Part of a small language model's weights.
Size: width 448, MLP 1216 SwiGLU, vocabulary 8192, 53.4M parameters.
Architecture: LayerNorm before each block, no biases in attention or MLP.
Training: a variant of Muon for these matrices, 552M tokens.
Each number is 200 + 40 x the weight over the matrix's rms, rounded and kept within 0 to 999. Layers, rows and columns count from 0.

# layer 6 MLP down (transposed), 1216x448, rms 0.0449, rows 755-796, columns 280-335
243,184,200,121,183,187,208,190,171,190,190,194,120,240,197,200,225,201,202,218,214,202,224,193,144,246,198,208,217,139,226,194,142,181,124,278,167,150,171,268,208,209,166,216,279,175,108,188,211,172,217,166,171,140,202,180
185,243,132,282,264,262,204,147,189,196,202,229,216,281,199,163,165,201,224,267,193,157,282,215,195,214,124,156,268,48,211,185,173,169,239,170,163,216,184,142,192,186,215,226,156,218,124,172,158,223,184,176,206,213,246,249
172,180,109,234,232,165,212,173,177,268,205,149,183,167,215,158,212,207,249,187,177,270,143,231,196,221,198,262,192,198,203,208,153,232,181,193,166,159,204,159,178,142,242,146,210,116,140,160,164,195,233,162,260,191,270,154
176,234,170,164,220,227,156,159,220,275,200,218,249,202,221,182,198,184,117,133,267,228,278,199,238,223,188,163,194,193,148,175,246,179,215,286,195,170,221,240,183,219,160,180,220,215,302,216,218,239,191,163,132,173,239,94
261,300,192,264,206,206,211,190,211,191,201,233,121,220,187,257,222,201,274,211,225,242,207,193,127,151,178,251,172,261,222,188,180,247,215,178,185,194,219,132,183,193,157,220,217,183,192,237,256,87,260,196,240,178,224,279
210,281,213,224,195,242,170,199,241,229,195,218,166,204,301,214,215,241,246,154,183,207,190,166,222,171,210,147,274,222,187,107,131,230,201,251,210,182,162,172,132,192,213,184,266,280,189,157,200,209,168,126,247,245,166,181
156,213,172,223,162,242,163,233,220,165,252,253,161,156,176,234,223,234,137,208,222,211,128,145,168,194,169,208,203,198,168,200,228,180,184,187,181,196,174,178,145,279,241,221,183,82,232,175,233,159,216,167,260,183,241,276
287,215,212,200,152,248,235,119,285,224,154,240,186,223,186,185,214,154,228,70,160,213,174,144,203,165,194,162,208,152,163,161,221,216,123,233,176,207,212,186,249,135,208,177,257,197,169,210,286,267,268,264,203,204,203,251
219,225,183,140,201,154,185,222,155,201,195,240,187,207,191,140,186,208,180,249,215,175,213,232,215,168,224,269,186,211,119,271,208,185,221,186,228,212,233,196,254,211,241,183,162,172,186,188,170,207,126,144,236,188,181,193
168,285,171,172,192,195,181,228,173,249,252,160,201,128,168,226,185,169,218,118,171,144,248,253,287,228,186,273,199,199,202,158,237,175,231,244,209,197,208,270,168,232,256,154,186,222,207,158,198,174,171,160,172,257,190,213
181,244,244,177,273,209,292,196,165,148,232,266,206,163,208,244,212,242,329,211,215,174,235,142,147,162,275,232,198,205,163,212,188,265,213,186,243,207,266,227,195,265,223,198,262,169,218,231,193,207,225,118,198,122,146,232
138,269,203,264,163,206,191,196,180,151,174,219,192,205,132,115,261,229,110,181,208,119,265,276,200,249,227,192,223,218,191,217,284,239,235,188,187,236,140,166,220,263,213,144,240,215,266,144,150,134,221,240,183,146,224,128
210,178,178,225,237,193,193,207,107,257,279,160,178,273,149,177,193,97,195,194,188,120,233,216,134,125,140,262,181,237,250,103,196,178,227,234,191,206,237,193,240,188,188,278,177,208,140,189,193,198,211,186,150,216,181,318
183,215,204,185,206,141,195,162,136,141,179,172,138,175,167,235,172,192,238,206,269,217,213,214,170,97,168,258,191,209,174,243,202,199,211,220,203,260,198,191,211,140,217,134,207,188,202,138,206,235,258,182,228,144,195,170
131,167,224,268,195,235,169,183,177,225,208,140,178,267,175,273,152,123,213,190,239,231,301,192,180,252,187,217,126,187,239,232,247,242,174,165,258,192,184,168,262,173,174,250,242,178,202,207,161,228,292,139,259,216,176,172
225,195,188,182,197,198,181,193,174,251,229,215,237,146,227,227,223,180,248,166,147,147,216,181,207,208,208,185,219,292,186,224,182,197,98,145,207,227,150,251,266,187,149,246,205,232,256,179,204,226,230,166,184,212,190,145
208,251,201,175,155,189,168,157,108,228,275,290,237,183,278,181,182,193,188,168,193,131,223,145,192,204,202,234,237,128,195,161,220,270,233,208,203,215,178,259,241,181,155,188,157,206,220,194,110,159,298,188,237,207,283,190
159,194,155,205,145,160,189,231,228,201,183,201,253,261,224,187,198,179,183,186,153,196,201,241,193,214,139,221,168,186,129,145,274,208,145,199,183,220,205,218,203,117,154,156,265,160,205,171,264,231,185,209,196,207,204,234
208,235,212,202,179,176,239,264,231,154,278,159,167,139,207,186,210,199,172,182,208,250,205,221,223,179,165,259,230,167,176,262,246,167,172,281,186,234,209,182,216,225,224,203,249,228,309,291,223,210,154,210,191,137,296,223
272,273,213,196,205,212,174,141,222,203,164,167,242,267,140,236,152,231,243,196,171,139,189,190,212,192,223,100,179,181,269,280,209,171,146,235,154,269,300,200,213,200,211,131,190,235,239,258,194,188,207,243,246,212,222,189
125,214,222,225,219,254,197,153,197,193,178,233,249,179,198,266,201,230,232,252,221,116,234,220,101,230,199,173,223,192,240,186,178,241,258,155,203,203,214,156,195,217,118,216,208,197,171,181,206,218,200,176,214,236,228,222
188,190,210,113,200,200,156,174,202,170,287,129,237,198,228,185,84,160,215,208,232,248,128,195,203,152,204,204,180,197,185,224,219,192,229,227,175,150,223,225,155,174,219,222,266,209,216,192,124,161,272,127,192,282,205,181
163,106,175,186,237,194,168,175,149,248,223,173,184,168,205,211,177,142,91,163,263,172,200,231,138,198,236,299,194,206,267,143,213,189,127,192,284,194,184,268,204,198,143,184,255,191,148,184,229,177,173,264,160,141,210,195
263,240,256,120,166,211,198,149,194,182,224,154,168,207,270,167,185,224,118,263,157,196,250,247,205,188,205,175,183,191,179,194,167,201,285,197,152,171,156,168,175,204,171,169,139,134,256,177,232,201,230,177,152,209,223,172
252,158,272,214,278,179,186,204,218,213,232,145,230,186,130,197,210,176,144,203,230,184,253,186,207,174,216,143,153,250,175,177,218,182,175,201,204,287,168,159,186,157,241,198,194,167,160,202,196,213,166,179,160,240,191,256
238,225,223,215,230,259,126,134,259,201,214,183,196,213,271,168,197,268,235,228,218,213,238,224,230,222,188,204,216,304,220,127,249,206,104,191,282,160,167,163,205,191,241,239,249,207,181,167,195,59,165,171,192,164,172,154
163,166,156,178,288,232,222,172,207,231,146,253,185,204,192,116,235,194,186,127,210,134,125,242,210,187,148,193,182,168,216,213,180,202,158,175,189,166,209,219,198,219,202,223,234,198,205,253,191,182,227,245,224,157,229,258
239,219,229,111,170,264,142,222,259,206,206,164,175,217,176,175,238,160,193,141,195,164,148,228,194,121,234,162,177,261,202,237,209,146,235,162,178,242,274,232,142,174,204,226,143,198,135,235,201,164,187,220,190,212,209,236
144,144,199,165,200,255,161,187,207,129,265,268,162,200,143,149,236,187,189,183,189,209,191,163,109,109,182,232,192,234,205,272,167,241,163,214,211,203,206,217,221,227,215,234,196,290,245,184,222,276,222,201,140,132,221,187
139,146,241,197,157,141,205,150,224,243,252,236,236,205,198,226,169,195,241,241,230,205,180,148,224,180,217,289,203,210,218,213,203,189,233,185,188,195,189,185,244,204,239,153,189,194,203,140,253,187,214,150,196,174,153,174
217,212,161,207,232,220,195,164,169,224,145,231,185,247,171,180,218,204,190,258,150,151,244,200,225,255,201,251,189,178,199,196,200,177,169,195,163,183,182,207,235,200,157,167,229,219,182,243,311,145,123,268,139,178,184,251
199,203,193,217,246,186,218,176,243,117,215,162,222,179,207,249,232,195,278,167,197,219,202,224,172,175,222,217,146,172,222,273,195,229,218,238,137,224,177,166,169,226,237,192,139,201,169,114,239,244,227,292,184,191,152,274
221,237,151,148,223,178,276,244,126,194,165,248,170,221,180,226,187,189,166,223,230,195,186,196,219,272,170,194,241,232,221,162,260,177,159,134,175,146,185,246,130,240,223,194,211,142,141,225,193,220,207,225,210,209,238,158
248,192,216,200,157,246,190,253,208,296,248,193,172,319,242,225,197,125,196,238,185,229,171,200,206,182,247,227,167,203,167,228,197,199,80,219,144,206,181,233,234,130,250,146,266,172,179,209,291,193,167,209,203,226,198,266
207,210,242,205,280,184,195,259,217,180,208,205,168,217,199,106,238,185,152,311,222,173,177,185,235,172,92,171,218,175,159,248,168,160,199,222,224,255,173,227,227,188,206,242,176,218,126,172,205,187,121,160,218,209,237,210
256,225,106,190,219,161,230,207,183,245,194,176,200,203,226,179,136,173,210,208,215,147,281,187,128,225,170,203,216,230,179,232,172,126,169,271,174,192,222,170,161,225,171,233,172,195,135,179,219,203,219,199,252,221,227,152
161,159,225,165,99,187,139,157,173,205,211,231,224,189,165,207,179,195,243,176,194,253,210,224,189,222,166,152,210,247,233,267,219,153,190,139,171,234,237,214,225,170,179,195,227,189,281,236,282,216,215,213,177,225,257,165
167,157,168,173,225,161,215,149,209,201,193,174,199,245,259,205,178,243,196,200,210,141,206,236,137,287,192,207,240,192,196,156,182,223,221,211,246,210,167,187,261,244,282,234,187,183,272,169,142,146,166,179,214,168,167,196
230,282,207,215,170,156,131,246,227,197,141,237,261,206,150,203,194,198,249,251,210,243,219,178,209,240,219,131,267,111,191,205,171,214,232,178,167,269,188,166,193,195,212,171,138,235,203,119,166,211,153,200,238,230,136,233
179,212,200,279,170,163,273,67,189,269,178,167,224,220,228,171,200,187,237,197,199,238,312,242,242,179,180,228,224,190,174,222,220,177,168,250,231,96,188,249,204,103,129,218,171,266,145,262,209,215,239,204,217,222,249,273
132,170,142,121,223,204,153,207,173,229,172,160,193,176,160,158,207,289,202,236,152,202,191,148,115,201,230,182,155,193,170,168,266,190,144,198,201,209,141,179,217,212,202,189,179,267,160,158,223,221,205,225,259,227,196,247
161,173,96,196,175,162,219,214,216,230,152,182,205,171,150,197,205,262,233,176,111,216,196,220,292,281,190,178,232,203,252,151,224,171,195,203,220,195,206,143,208,215,208,165,217,119,147,223,158,228,164,218,297,246,171,219
# layer 6 MLP gate, 1216x448, rms 0.127, rows 756-797, columns 280-335
269,237,228,220,234,129,197,151,215,227,219,195,174,256,179,189,199,187,202,230,145,153,190,288,199,232,123,231,199,236,273,284,207,284,227,211,122,171,171,240,179,192,202,279,216,158,141,179,137,217,210,196,164,218,268,126
226,225,163,303,231,198,219,206,166,146,226,174,179,285,211,285,185,230,222,199,200,196,166,162,238,117,158,277,265,193,190,240,193,184,243,217,246,188,155,147,244,180,140,208,195,162,164,120,255,185,263,248,209,171,171,181
211,304,185,162,166,217,279,229,237,187,201,179,115,169,276,328,186,207,205,157,197,227,178,172,138,216,179,185,219,219,189,228,247,221,163,198,163,193,202,183,243,123,174,249,155,167,230,249,132,162,186,173,268,230,229,236
189,172,248,224,168,262,174,217,172,241,222,199,126,219,233,196,154,198,180,268,272,157,169,244,267,157,174,155,265,190,177,217,172,181,238,178,158,180,234,180,117,87,182,158,259,235,189,178,159,147,195,210,236,134,268,170
250,234,156,178,206,219,170,150,253,238,280,207,161,212,176,141,274,113,225,211,139,232,253,186,190,245,156,146,195,209,177,230,166,145,200,166,258,283,149,160,220,180,175,166,172,247,153,275,183,216,229,220,291,221,206,228
175,238,127,191,153,179,264,223,137,178,161,174,164,207,201,204,236,198,175,231,265,269,131,195,235,165,185,197,216,249,201,153,219,300,195,193,230,179,194,267,223,234,174,114,197,166,219,217,195,229,212,133,166,202,236,260
139,175,178,198,199,239,224,205,202,210,212,181,249,264,245,197,178,151,178,212,94,224,179,244,217,174,159,256,213,167,102,188,155,226,175,258,187,230,199,169,225,171,248,211,178,211,191,202,178,241,153,220,223,154,169,222
207,154,133,221,177,252,192,243,238,146,155,234,163,228,221,275,192,170,210,233,130,218,242,261,152,240,230,182,173,170,122,168,233,209,125,165,170,182,206,170,153,169,132,197,249,200,166,177,140,238,234,176,183,202,261,215
223,202,170,216,193,150,299,202,215,221,168,208,276,159,190,210,195,267,185,240,226,222,335,248,136,192,191,158,169,212,200,205,180,172,224,181,202,187,214,150,202,217,285,265,184,306,131,173,236,207,131,208,206,225,265,157
143,220,202,174,192,189,254,173,186,293,232,253,210,254,202,224,218,179,269,259,191,205,245,243,202,259,171,188,239,133,166,197,208,263,210,186,233,179,146,290,219,216,229,192,238,233,94,176,167,190,266,216,241,229,214,268
148,150,274,170,280,191,201,186,227,209,167,203,165,142,225,102,148,238,212,276,213,175,203,261,227,258,181,226,249,229,199,202,196,176,240,208,136,237,167,233,169,211,178,175,184,267,195,201,259,189,190,226,271,180,206,182
250,188,162,256,198,141,201,231,173,220,286,196,116,114,191,187,235,157,176,192,196,219,180,175,188,204,228,249,218,202,155,223,235,117,196,340,124,130,282,190,154,190,166,218,224,187,189,241,220,241,175,173,211,239,222,199
229,235,169,183,191,226,217,227,197,232,243,182,185,182,203,117,130,188,239,200,255,106,212,99,230,106,154,190,127,230,192,170,212,192,225,86,206,221,229,225,273,181,181,192,197,247,157,231,236,168,172,200,226,168,270,190
273,178,205,222,201,230,256,212,175,199,255,201,164,171,217,209,207,290,223,208,244,181,224,103,280,191,154,240,126,224,225,229,129,248,192,177,265,165,197,207,191,264,131,176,193,183,213,205,186,192,190,257,226,175,204,207
229,210,161,188,294,201,173,242,203,202,154,166,234,165,238,224,257,154,238,198,214,156,164,186,152,118,167,202,248,134,178,228,270,190,171,117,233,230,192,104,234,214,191,260,160,212,229,240,244,189,272,172,126,161,219,209
217,224,147,209,196,239,207,235,150,236,134,207,205,202,176,175,205,163,269,192,219,116,98,215,205,233,289,247,194,194,161,243,252,254,160,141,165,233,215,122,177,215,196,140,241,253,242,194,176,247,164,202,236,195,195,181
212,200,171,150,208,184,120,203,179,230,216,165,207,221,196,165,271,161,164,238,234,194,183,214,235,231,142,184,247,166,122,198,248,201,251,156,60,206,111,204,239,185,253,217,165,197,220,183,154,157,230,220,172,211,220,223
210,195,169,246,243,162,241,197,157,295,193,151,141,218,177,141,169,209,236,207,205,256,196,200,232,106,239,132,200,203,183,191,210,132,173,189,166,210,172,211,150,243,169,177,217,291,223,128,210,165,196,229,200,217,223,237
215,180,161,255,124,236,140,243,214,166,186,164,172,195,237,164,194,250,230,242,231,153,262,184,240,195,205,180,249,190,165,196,237,176,169,169,202,233,188,241,225,195,193,216,199,217,208,220,173,242,249,137,233,181,182,218
214,228,222,264,207,215,214,138,169,214,276,147,205,204,187,209,228,247,142,185,208,185,89,201,234,201,294,254,242,242,202,207,172,215,253,220,225,172,226,213,302,313,173,130,252,193,230,276,190,257,285,216,207,226,140,203
272,209,133,176,113,202,205,168,204,139,175,240,211,214,189,180,164,158,171,220,179,178,201,204,166,212,198,175,159,275,230,150,147,205,259,220,188,147,207,172,192,224,212,269,216,282,254,209,260,188,248,213,133,212,188,230
220,189,176,235,241,156,207,197,250,180,188,187,205,161,230,186,234,143,171,118,299,253,231,183,200,187,173,202,172,196,135,276,226,240,204,268,224,260,218,164,220,215,283,198,231,156,194,188,204,241,240,184,199,241,190,155
127,202,285,273,178,191,164,165,211,226,307,235,258,233,157,201,158,152,174,194,222,187,213,249,206,232,208,200,100,235,202,141,171,187,277,241,226,198,183,108,202,221,193,258,237,274,247,256,178,169,268,216,236,238,207,153
212,243,117,197,184,180,173,205,275,290,150,171,174,212,283,218,206,219,171,147,232,180,205,199,158,175,133,236,256,169,185,176,275,201,201,147,208,183,264,180,182,199,198,264,188,190,265,169,245,138,202,242,258,129,239,128
241,184,171,273,301,194,248,237,257,202,248,114,218,212,212,180,193,182,173,149,178,155,159,235,235,218,121,273,223,180,208,220,174,186,214,208,183,236,163,245,216,229,112,220,218,164,192,214,215,178,226,245,220,218,182,211
204,268,230,221,198,255,256,235,227,198,144,192,149,183,209,205,236,219,205,156,207,249,160,203,220,192,114,228,237,220,236,197,140,240,185,169,200,170,186,170,278,167,134,192,164,223,225,195,172,236,229,220,216,201,200,237
203,176,242,195,164,208,156,129,188,109,164,204,146,230,177,236,255,165,189,225,208,162,181,124,179,164,286,249,174,179,183,192,208,236,96,108,273,179,154,223,228,252,134,160,188,198,94,194,211,140,236,150,189,170,211,248
137,259,159,129,219,246,226,237,212,221,265,239,216,191,188,173,214,235,199,266,198,232,220,193,217,158,299,244,187,253,73,177,187,181,207,154,193,227,188,207,159,213,184,151,176,247,216,264,209,212,114,303,202,230,205,180
245,186,279,173,186,232,265,193,191,169,154,219,163,134,247,223,160,214,227,230,208,146,226,160,249,223,185,146,231,238,265,245,179,243,197,154,205,188,173,201,167,209,114,141,172,223,232,210,106,143,160,208,157,194,278,184
214,226,239,276,165,156,259,255,173,243,183,190,263,258,145,154,190,224,195,112,167,200,174,162,241,230,239,195,164,174,227,174,209,208,168,234,271,189,214,261,168,266,135,213,194,187,239,233,177,211,256,200,121,217,179,190
201,172,203,165,202,162,239,246,229,207,255,198,155,190,148,278,203,198,133,224,187,174,234,187,194,205,243,120,190,201,170,175,122,154,172,143,178,136,207,205,203,205,199,173,148,184,247,203,179,188,177,156,259,211,276,249
273,264,221,206,243,192,173,215,156,226,145,159,191,227,210,207,209,200,186,127,217,164,200,216,233,224,137,213,246,266,230,216,198,193,192,214,289,203,225,177,254,205,195,227,201,228,159,177,220,214,229,204,209,173,194,215
205,117,246,230,258,208,225,293,199,194,152,179,248,245,185,158,123,173,163,213,293,231,259,169,211,222,236,122,172,183,212,247,206,185,246,194,149,181,219,102,172,256,199,190,149,235,263,225,187,194,162,214,189,167,247,199
198,259,169,188,218,260,237,202,172,155,178,203,240,186,173,138,117,185,276,195,202,115,189,146,166,214,186,196,209,238,224,192,250,236,223,122,240,214,225,197,148,224,197,159,204,207,176,138,202,244,273,178,225,239,256,217
187,202,206,195,275,205,192,185,201,203,210,194,157,186,151,148,204,225,195,176,147,172,149,237,158,132,215,185,191,209,228,235,131,239,193,178,190,200,239,117,216,176,253,266,140,225,233,186,210,220,207,155,222,158,135,157
204,238,187,140,194,212,230,125,239,239,145,168,258,167,157,223,207,176,197,255,215,193,186,222,215,166,143,195,160,231,122,191,166,161,237,149,175,238,284,188,164,222,176,269,177,174,195,177,267,226,243,229,165,259,246,151
188,225,149,197,151,176,275,199,171,229,242,201,230,223,185,224,255,211,180,191,261,202,181,174,234,266,175,166,187,195,231,201,201,169,236,207,179,234,251,276,265,175,137,268,199,223,240,232,191,268,232,204,237,210,209,205
268,200,197,229,266,178,166,182,215,161,200,300,145,209,210,191,124,202,164,164,181,229,165,208,249,229,207,194,177,178,204,173,179,186,132,266,195,211,153,162,241,229,185,212,198,250,128,236,189,216,248,267,209,174,199,139
225,249,234,156,221,191,120,200,165,234,142,257,255,253,190,221,200,111,245,284,249,188,206,264,211,199,234,188,279,127,173,191,259,179,195,201,203,152,191,293,150,173,241,175,231,212,274,164,209,204,197,258,183,217,181,276
172,178,115,196,225,246,186,218,179,258,212,240,265,222,227,190,202,196,188,190,229,158,198,178,141,193,226,165,181,187,182,169,218,171,248,174,251,202,118,154,194,250,141,165,274,217,148,264,218,190,206,221,202,182,176,234
212,189,156,258,194,150,173,233,236,194,237,213,176,164,148,209,215,235,222,206,232,149,148,248,195,176,254,206,199,170,220,226,164,231,192,213,173,193,189,168,175,220,135,154,283,201,211,256,207,217,214,198,140,230,158,203
182,134,237,167,258,233,195,108,180,208,229,171,196,213,242,255,165,184,213,248,143,165,158,250,242,180,199,161,148,166,120,152,180,218,165,237,176,185,221,223,229,245,158,194,105,254,184,164,267,230,192,206,219,201,165,178
# layer 6 MLP up, 1216x448, rms 0.129, rows 756-796, columns 280-335
201,173,232,299,209,197,191,260,237,150,190,167,178,173,220,200,214,230,175,246,204,195,300,185,269,180,207,213,242,159,228,151,140,69,220,112,207,174,215,166,163,193,169,213,194,184,196,243,245,146,205,103,211,201,214,201
224,143,125,239,151,202,144,182,237,251,186,248,189,127,219,165,217,183,245,235,122,232,220,251,163,172,251,181,203,169,231,154,201,96,183,184,177,178,204,191,231,214,189,215,235,192,214,212,199,180,207,176,148,171,222,188
191,155,206,296,249,253,195,176,173,317,207,189,168,209,125,162,209,154,191,220,221,247,220,243,249,264,192,218,173,147,194,189,248,145,237,229,193,223,222,192,243,216,147,257,126,129,187,157,301,230,173,207,114,223,199,146
179,199,141,151,201,202,188,235,281,196,146,111,201,218,262,267,250,172,200,182,175,156,221,196,200,144,270,147,126,201,195,264,176,221,231,268,142,240,181,108,174,199,173,190,240,198,190,230,162,251,115,287,212,292,251,214
161,265,266,146,244,247,181,204,293,230,139,159,150,166,230,205,221,232,228,236,101,185,214,182,239,101,198,173,172,173,265,222,240,161,205,133,196,185,143,229,177,222,181,193,219,207,210,105,211,217,221,193,211,159,225,160
219,242,228,175,225,98,242,138,176,172,196,252,229,177,160,219,203,174,158,256,234,196,259,177,91,202,243,144,163,144,109,205,242,202,180,177,196,172,193,245,218,193,193,208,291,174,311,143,226,191,261,238,193,206,195,166
178,219,225,179,213,190,239,177,150,237,208,281,160,200,215,225,196,172,228,116,207,227,195,143,207,197,150,237,200,235,260,173,235,177,195,234,263,201,196,168,271,276,185,192,199,277,281,255,255,239,271,209,191,240,171,189
267,225,238,190,233,213,239,105,229,147,167,251,225,192,177,259,216,124,199,196,246,182,185,294,177,117,144,143,165,211,167,228,174,186,218,172,232,232,191,193,230,205,143,213,185,204,174,228,134,211,240,181,219,250,254,130
212,108,132,176,278,218,165,280,210,211,247,120,242,159,179,209,268,137,189,151,254,195,160,194,202,212,177,213,199,235,202,261,205,206,198,312,224,293,125,249,203,264,217,170,209,178,247,191,157,192,174,143,246,214,247,213
227,183,192,200,223,227,162,159,206,226,120,261,197,145,141,259,167,176,240,251,170,187,203,177,200,210,161,180,161,181,175,218,192,206,204,206,174,251,166,286,216,230,223,178,251,158,109,176,247,187,199,137,260,209,218,212
163,196,239,237,227,229,166,256,189,245,102,157,166,126,182,129,160,176,214,256,158,160,209,214,165,208,257,191,220,141,187,272,222,186,247,229,194,193,224,223,172,203,201,207,170,229,156,254,203,179,215,191,235,168,248,211
276,232,233,146,151,235,238,123,220,218,204,197,115,189,273,257,162,147,259,193,216,145,215,117,127,157,179,194,199,200,165,160,311,160,218,226,101,276,179,242,231,213,242,240,223,163,197,189,187,187,279,157,221,220,182,173
187,233,218,183,221,205,245,139,226,141,173,234,190,146,196,248,230,201,158,183,187,325,245,218,222,160,178,250,278,205,220,220,192,197,140,261,217,269,174,177,154,201,248,110,216,160,220,120,248,157,200,148,254,205,190,196
203,237,223,201,215,180,209,264,221,233,230,190,193,185,231,231,220,307,71,220,156,160,253,136,176,219,190,240,171,260,156,166,254,151,135,227,223,170,174,237,251,127,162,212,191,150,257,240,140,227,235,179,236,219,168,141
259,242,160,247,147,229,122,153,172,224,224,190,242,178,241,218,175,181,207,183,170,143,207,249,204,184,252,153,134,270,188,231,177,186,265,184,276,233,191,227,179,225,208,170,110,185,174,187,197,146,171,163,174,205,224,150
170,189,200,202,198,160,147,119,156,192,211,226,223,232,142,202,213,146,182,200,212,252,253,145,213,187,218,173,210,170,184,154,162,172,212,210,208,182,193,242,140,252,146,202,190,143,185,276,177,119,157,207,284,151,288,241
150,187,255,224,192,225,223,225,172,203,183,205,183,167,236,219,298,224,166,219,174,216,209,226,141,214,209,151,213,210,213,195,163,171,182,172,215,204,139,208,195,144,229,149,179,198,198,156,204,256,212,244,215,208,235,153
168,141,280,193,224,200,237,205,143,196,233,218,144,223,246,234,235,241,176,246,152,241,198,205,147,237,179,258,185,63,227,159,226,187,158,169,235,184,188,327,267,222,228,257,211,204,172,201,177,142,121,254,214,167,204,184
133,172,206,133,163,171,225,156,230,219,208,160,223,208,155,214,183,187,189,140,137,236,211,142,163,206,247,170,216,244,254,197,205,225,203,194,176,265,204,240,228,122,196,225,196,187,184,169,123,214,299,254,255,202,224,187
191,225,173,204,280,214,141,94,229,151,194,133,238,207,205,214,168,213,210,220,208,216,185,237,219,190,209,253,179,233,248,179,222,180,156,147,180,169,179,196,240,283,206,254,264,180,216,235,238,200,287,222,205,164,198,195
187,206,179,189,181,245,158,212,185,208,213,149,202,228,262,151,139,163,160,206,186,149,191,194,201,238,251,239,269,232,152,265,190,197,208,155,209,247,116,232,187,198,137,137,194,211,207,180,166,254,145,178,209,244,198,290
134,174,247,170,139,181,211,225,179,122,194,238,202,295,220,226,202,213,236,223,156,172,193,302,228,245,209,168,205,217,130,208,112,172,196,155,169,179,201,270,216,217,157,198,194,263,204,168,226,241,143,134,171,130,169,222
225,217,236,249,114,197,200,185,141,218,162,143,245,123,115,203,210,196,206,193,167,190,180,243,160,208,239,230,213,164,261,268,195,145,178,228,282,247,275,235,239,252,225,190,199,229,160,205,133,215,199,184,214,167,201,178
174,229,189,159,294,255,149,203,132,212,248,207,159,219,239,239,249,190,263,127,196,218,228,205,191,210,177,195,245,198,160,199,149,188,158,211,168,154,130,197,203,196,157,198,207,180,232,177,180,295,124,227,154,230,195,153
216,176,162,199,202,209,179,193,166,231,137,189,152,245,264,196,241,199,169,198,206,225,173,170,188,173,199,178,209,232,214,182,190,178,197,289,184,196,235,206,261,255,152,292,189,213,197,299,170,242,180,184,212,224,146,140
151,247,181,275,192,187,203,177,178,179,174,181,198,220,187,201,252,243,219,175,137,162,207,163,216,179,212,218,166,184,202,134,217,201,178,181,190,177,240,231,200,114,219,250,205,167,139,198,200,149,160,287,163,208,180,196
220,192,181,202,219,239,176,186,271,232,115,264,220,256,258,223,211,141,147,182,50,134,189,241,182,191,177,248,148,134,130,223,233,172,188,111,232,211,186,221,199,209,272,259,145,222,174,289,189,109,257,243,149,176,220,189
250,247,236,200,196,199,191,161,166,209,112,177,151,182,235,105,222,211,174,191,217,266,201,142,261,176,74,176,249,253,266,219,307,189,280,232,238,169,228,189,176,188,181,222,90,218,207,204,114,259,157,190,184,223,185,151
178,252,136,159,276,211,231,203,207,120,122,167,211,218,119,239,168,240,183,163,252,102,136,205,224,227,253,193,178,215,235,160,146,210,197,214,163,261,232,193,274,185,224,254,216,196,183,128,190,208,279,121,185,190,260,233
188,161,213,182,209,168,245,173,182,221,165,194,221,179,177,233,201,170,102,207,193,193,238,187,215,142,172,214,234,172,217,209,199,172,239,143,181,247,175,121,191,214,226,181,143,183,200,234,170,192,226,319,208,186,231,209
235,219,229,253,279,146,143,113,167,165,234,140,230,291,186,203,210,202,190,163,183,170,141,265,177,243,204,156,148,174,257,279,130,226,192,262,116,124,148,220,230,158,186,125,183,155,245,151,214,203,250,263,213,241,188,185
203,217,218,243,203,244,175,199,236,250,151,225,146,252,208,166,207,190,152,232,138,230,181,233,168,187,176,152,153,126,201,189,228,111,157,269,146,247,214,204,217,204,206,241,221,221,217,205,227,150,225,173,212,215,232,157
205,211,191,252,236,211,167,202,200,226,221,214,254,205,217,191,224,229,176,265,249,210,263,204,254,127,253,143,215,172,203,238,199,136,198,209,186,226,191,188,208,211,171,197,221,210,216,215,150,251,193,251,183,228,205,182
231,211,170,231,197,186,167,211,271,208,198,254,96,196,151,85,221,232,203,193,192,164,203,174,227,214,221,211,203,130,148,281,144,164,292,200,198,277,180,146,151,161,183,216,256,157,183,178,234,247,234,163,201,223,202,217
208,257,138,160,157,163,212,161,124,222,254,255,238,187,227,203,226,234,231,236,239,211,182,156,260,256,214,160,169,191,193,135,162,258,152,197,130,192,209,161,202,154,175,154,174,158,190,220,247,156,205,216,228,180,182,248
231,229,160,212,146,143,234,170,182,206,186,178,163,180,223,246,229,233,254,218,168,239,252,246,209,176,205,197,202,158,254,217,157,202,185,188,191,188,232,215,212,264,271,216,199,150,210,187,160,260,158,200,172,205,250,223
205,263,174,194,152,209,163,180,235,207,231,203,243,239,214,196,187,148,209,157,181,199,222,193,173,135,168,160,247,234,197,236,254,264,283,188,250,181,188,241,171,137,219,204,152,199,244,122,189,180,204,259,176,171,196,241
284,155,214,221,187,134,200,266,170,137,158,210,199,211,183,258,175,186,206,190,236,202,212,272,244,152,218,167,253,189,222,201,172,220,182,190,212,262,277,268,165,232,141,214,74,167,186,101,171,191,162,212,225,192,127,217
250,170,146,216,166,184,245,220,206,238,220,169,130,131,207,220,249,223,160,238,199,223,212,240,172,220,237,177,178,235,239,166,192,189,142,188,218,169,161,183,136,189,120,197,126,229,165,380,126,190,176,208,226,232,181,217
129,171,133,208,198,160,223,218,229,236,247,217,191,215,202,211,218,249,235,215,204,170,153,226,218,195,275,210,238,205,271,292,241,113,217,239,205,144,238,199,151,232,152,238,199,207,192,157,314,190,209,242,158,178,237,173
222,170,129,206,199,225,202,183,264,198,198,207,212,218,190,188,158,142,210,191,211,186,233,240,212,227,183,267,198,187,271,169,159,170,207,213,185,196,174,174,175,244,193,253,179,155,203,123,237,216,219,172,194,295,200,236